From a checkpoint of a small transformer trained on Wikipedia.
Training: a variant of Adam for these matrices, 670M tokens, 10218 steps.
Each number is 500 + 25 x the weight over its row's rms, rounded and kept within 0 to 999. Layers, rows and columns count from 0. Numbers have three digits each. The size before them is the row's rms in percent of the matrix's.

# layer 2 attention output (transposed), 640x640, rms 0.0225, rows 218-239, columns 448-511
114:487559513486526513543525502477536516510496538522503511511477469505496481533504525469478492451519493486523488519513533497521527535534536486437533537465535472443511470504541518540481510481470494
109:483474501526477513470475485487541531513518485492502517467480504538476517477461497446491456509519534467482490472517511494519553490490482476497505512430502461517510486480485464451461480481522565
110:532496478480551514456533510495514463489507480525486512498501523527536529503487443521476535481508465534451434501500485524474486466522511511501513511531518496507482527499507481481528502510511470
112:535508506507531521446548521490538510489478480505493503522521470507465511469467486497470518535528470544459480489471509494459493476495485472487536469519512531465529489454509465571538539427535491
110:508460520529503515457485500505534513452519459513492521522496497492480498497495447490511540518510509508488514489482469490484482479525500495480532515520467503461449484533497508540517506488504453
108:499518474508526534503503485508458497502500476495497452457473466578498470563524519493531496455496490505507496502537505503518466489497536471491519487498508499535528510521518471501481512506512536
110:486490513495534479492505485507486478497529500554453497486477558532503472530468556462466543477475481495507533523524508495458519478494515544513505527490503477492504485490517518533512479505453481
119:493513490473519499485512483464481502544538512514481495490499547486470496518517498515466477526521525486470454532483524447561509533543507510463510479488484490508472487480498477527533506555538468
108:490499502509456556458516493485531482513503547516527520469496465501479461501519504470463500492488526441449511527497481484511529489479504460487504501530487471489497479483516509508485492496487509
105:544513460504489491489526517479506490515477499508524488483501470515522504505516451483510588560500513478525532465507545493508496512527520480515517528525482511485494477496498499485495512476436466
109:465494486532532487486481509550479465498513539469491548512488501496485492533480506473507557474476546529489480500522513525495503496507523534535495542506487511504477502505479510508498477507512503
104:497499487488432492507499447494501497482504485501510480490514522509499468545481484505494481506498551463499481493543507501490454503512478560521485510473509514501486514505498500488483533515519475
102:560528484485454561486470516486518489466510520460505495495476506511482561554498514516490490525559512495493505439489475491492496516489503499500535470481504509485521480523447513488490530494546521
111:530474480468424521506489485489484491470504533485519540486499450495456482515483474551476469472480519490497514453533499482479487472514518492494491465550515525524483530546490505508496566541482541
109:511493467524527490500517493494509454505484516491473483471425517484546472442484471525512488512487495517479514450512528497480496488498510478520489501509515523501468511473453504512532496524488500
115:511534496486526483492484556501518475494500507548487477514426519495475478522517472529500488507499484505547477474510511496530509479482498532517526503479497497439498478498477506478522533502509475
109:484490474499544491500502492460498496501515480521505523469480492490533516461520510475470499522511466514557508526462512501504480513486509509520525507491560485529539535552528500485520514487485522
097:523457469500507548496494524511518482535484459495527498491495477521507523510481490506409523493456519510481501529529469506474481459542480490453491491491466498509537506520494481492511481494501492
111:491475488511513484487458516496463498515516549508486501519462485496509491516472497482488469488511497527525487493497506503482493505495548479488496467519480480539516543514511511506551478465529498
109:482510459488516494528468478499492479502467441479420551485512507503500514524517471508534539479483513467502496475523512465488490474439493476500490480511521515520458514514489487510504497483488517
108:513498504507485463507552486499465465490468474473497489498494501507426477466509503500521474460453496508467477459518499545480507466524570482518554457485497474502462482490501504515512510555480541
103:524463513499477496491461524525502476532452487492492483513538501513524517455499507523454479519507473507486522479528486506485534523502464520484489528503466528450489484506495493507522525478477494
# layer 2 attention value, 640x640, rms 0.0366, rows 219-239, columns 448-511
088:482531460502485507498446529527506542528457488497490484501507545505469509449562521494487448528493501482509516460504490499505516488434484509498523511499485480473474516499468452487500555462483473
086:482504516470486497489523528516532471484537472523500476500452504496499534504452499539507468472503484521482504452526491519490501536546516520516504495498499492478464517497510510513511463505499471
087:510502522532488518488513514543515528495440530500476490480500465460465503478468454469497493469495473483491439519477551512463482479506496494513486501523508523474551491503517484539494511524533472
100:496501512507476481505456553547494513483542469510507525514532513459461488539516477557489498501526505525502509484499458506476501527547515491492504493518524481496498486519493483489547501479508480
084:503473482497555506517486547519509530525458466495500484541490471563490490497508501505524539515514488529508523565526496473520496482453549520500506470516492487488490478495490508502499516510482490
095:543481499513513487515512482482486470529465480494490488515474496505537540483476485485495494517480488468513530493514540489475482453495485473509514473518502535498444483519512479512507495560497548
097:486491500506502491515536502528482523476506518544495513484472492460524465566490455486484513502487499469500504470514509504528498528519524528514504502492504475475528537506508517507502516519511457
094:496539558549473504500464533505476564513462504492504512502501485529477503481480512507492514459519538542496500511516502473488500472517545523500482464517482517463488495530471444536516530554487507
099:536529472512520502489510518473489494505476471462515514501499503555471565507522490535520536469498499493493499495537523488528508517502480456505501515495496495491518505497485463535510504452509515
089:521469504503503500492529524572511510485548485495501517456462472448510514519483440508501514493496507539522463505472479498456492510465538457505507481544485516517493510543503503495518519499468509
095:498530508509470504494521479452514491509492490506476500481519472503512514535523492467510426474486490459479489502529499498529496506481527469491538502500535460469475517491520513484517489487537491
097:492502514508487501504435503511507510512535498497502521501572513506444513491531553507510494527542513508482470532523506485496508460524512509507500501505513484486525487449510492495513519474521487
096:481460513524462506510499485512454462455543491523517512495576492493481503520524502531505467449466504511520501495507486513498491453504518472498480461520509488471503473533484461496502531575512532
105:507508492471485479504506487487489459569422508496488510543500491502498505468492493514489474492514482538504510526548527482541520448492499550495481515481530501518528516487497589492475474519514519
089:474478480495479499503508447570501486486510472495490505473531478520468421499531543526489472519478499488523524480468502552464485472529517483520546493495502492484460535523510493498514499533503471
090:501480503460516510489564432455500539474486483502450537474506501424509461500507468495495543534493476513523488486495483511491490413526534489514503501502507497500534528503515504488473483519498510
079:527509527477500513494521489508502521483497497487508524495484432522502483515431506491514578513484499531490487543506455471490527509499512488494504526473492571488460465493526508543463504541519494
087:477469487468486520494494509478510510507459493520482522525534497524502488499425534455494463511506495476507468488515567468498485507529504540494509493485481509470494495516500494528455515517500501
086:522510483534529507497497548537502470507530481487501504513519486501514512491521484572480466479509509515491514504508515463523490518529484482506477511496501472493497486510480462506485476469497511
109:460513496507497483517482459566473470483472502497505528474523496529449445512482515542496459443499478472481499506508485537540502499503488530498507488504500504529496446528493486484511553597507571
105:507489487487486500514502545516520515482518491507500522512468523433501455506508485513516479510507486485518520465481524500430537524480495505488547561483509473482488489500503505487471460460502486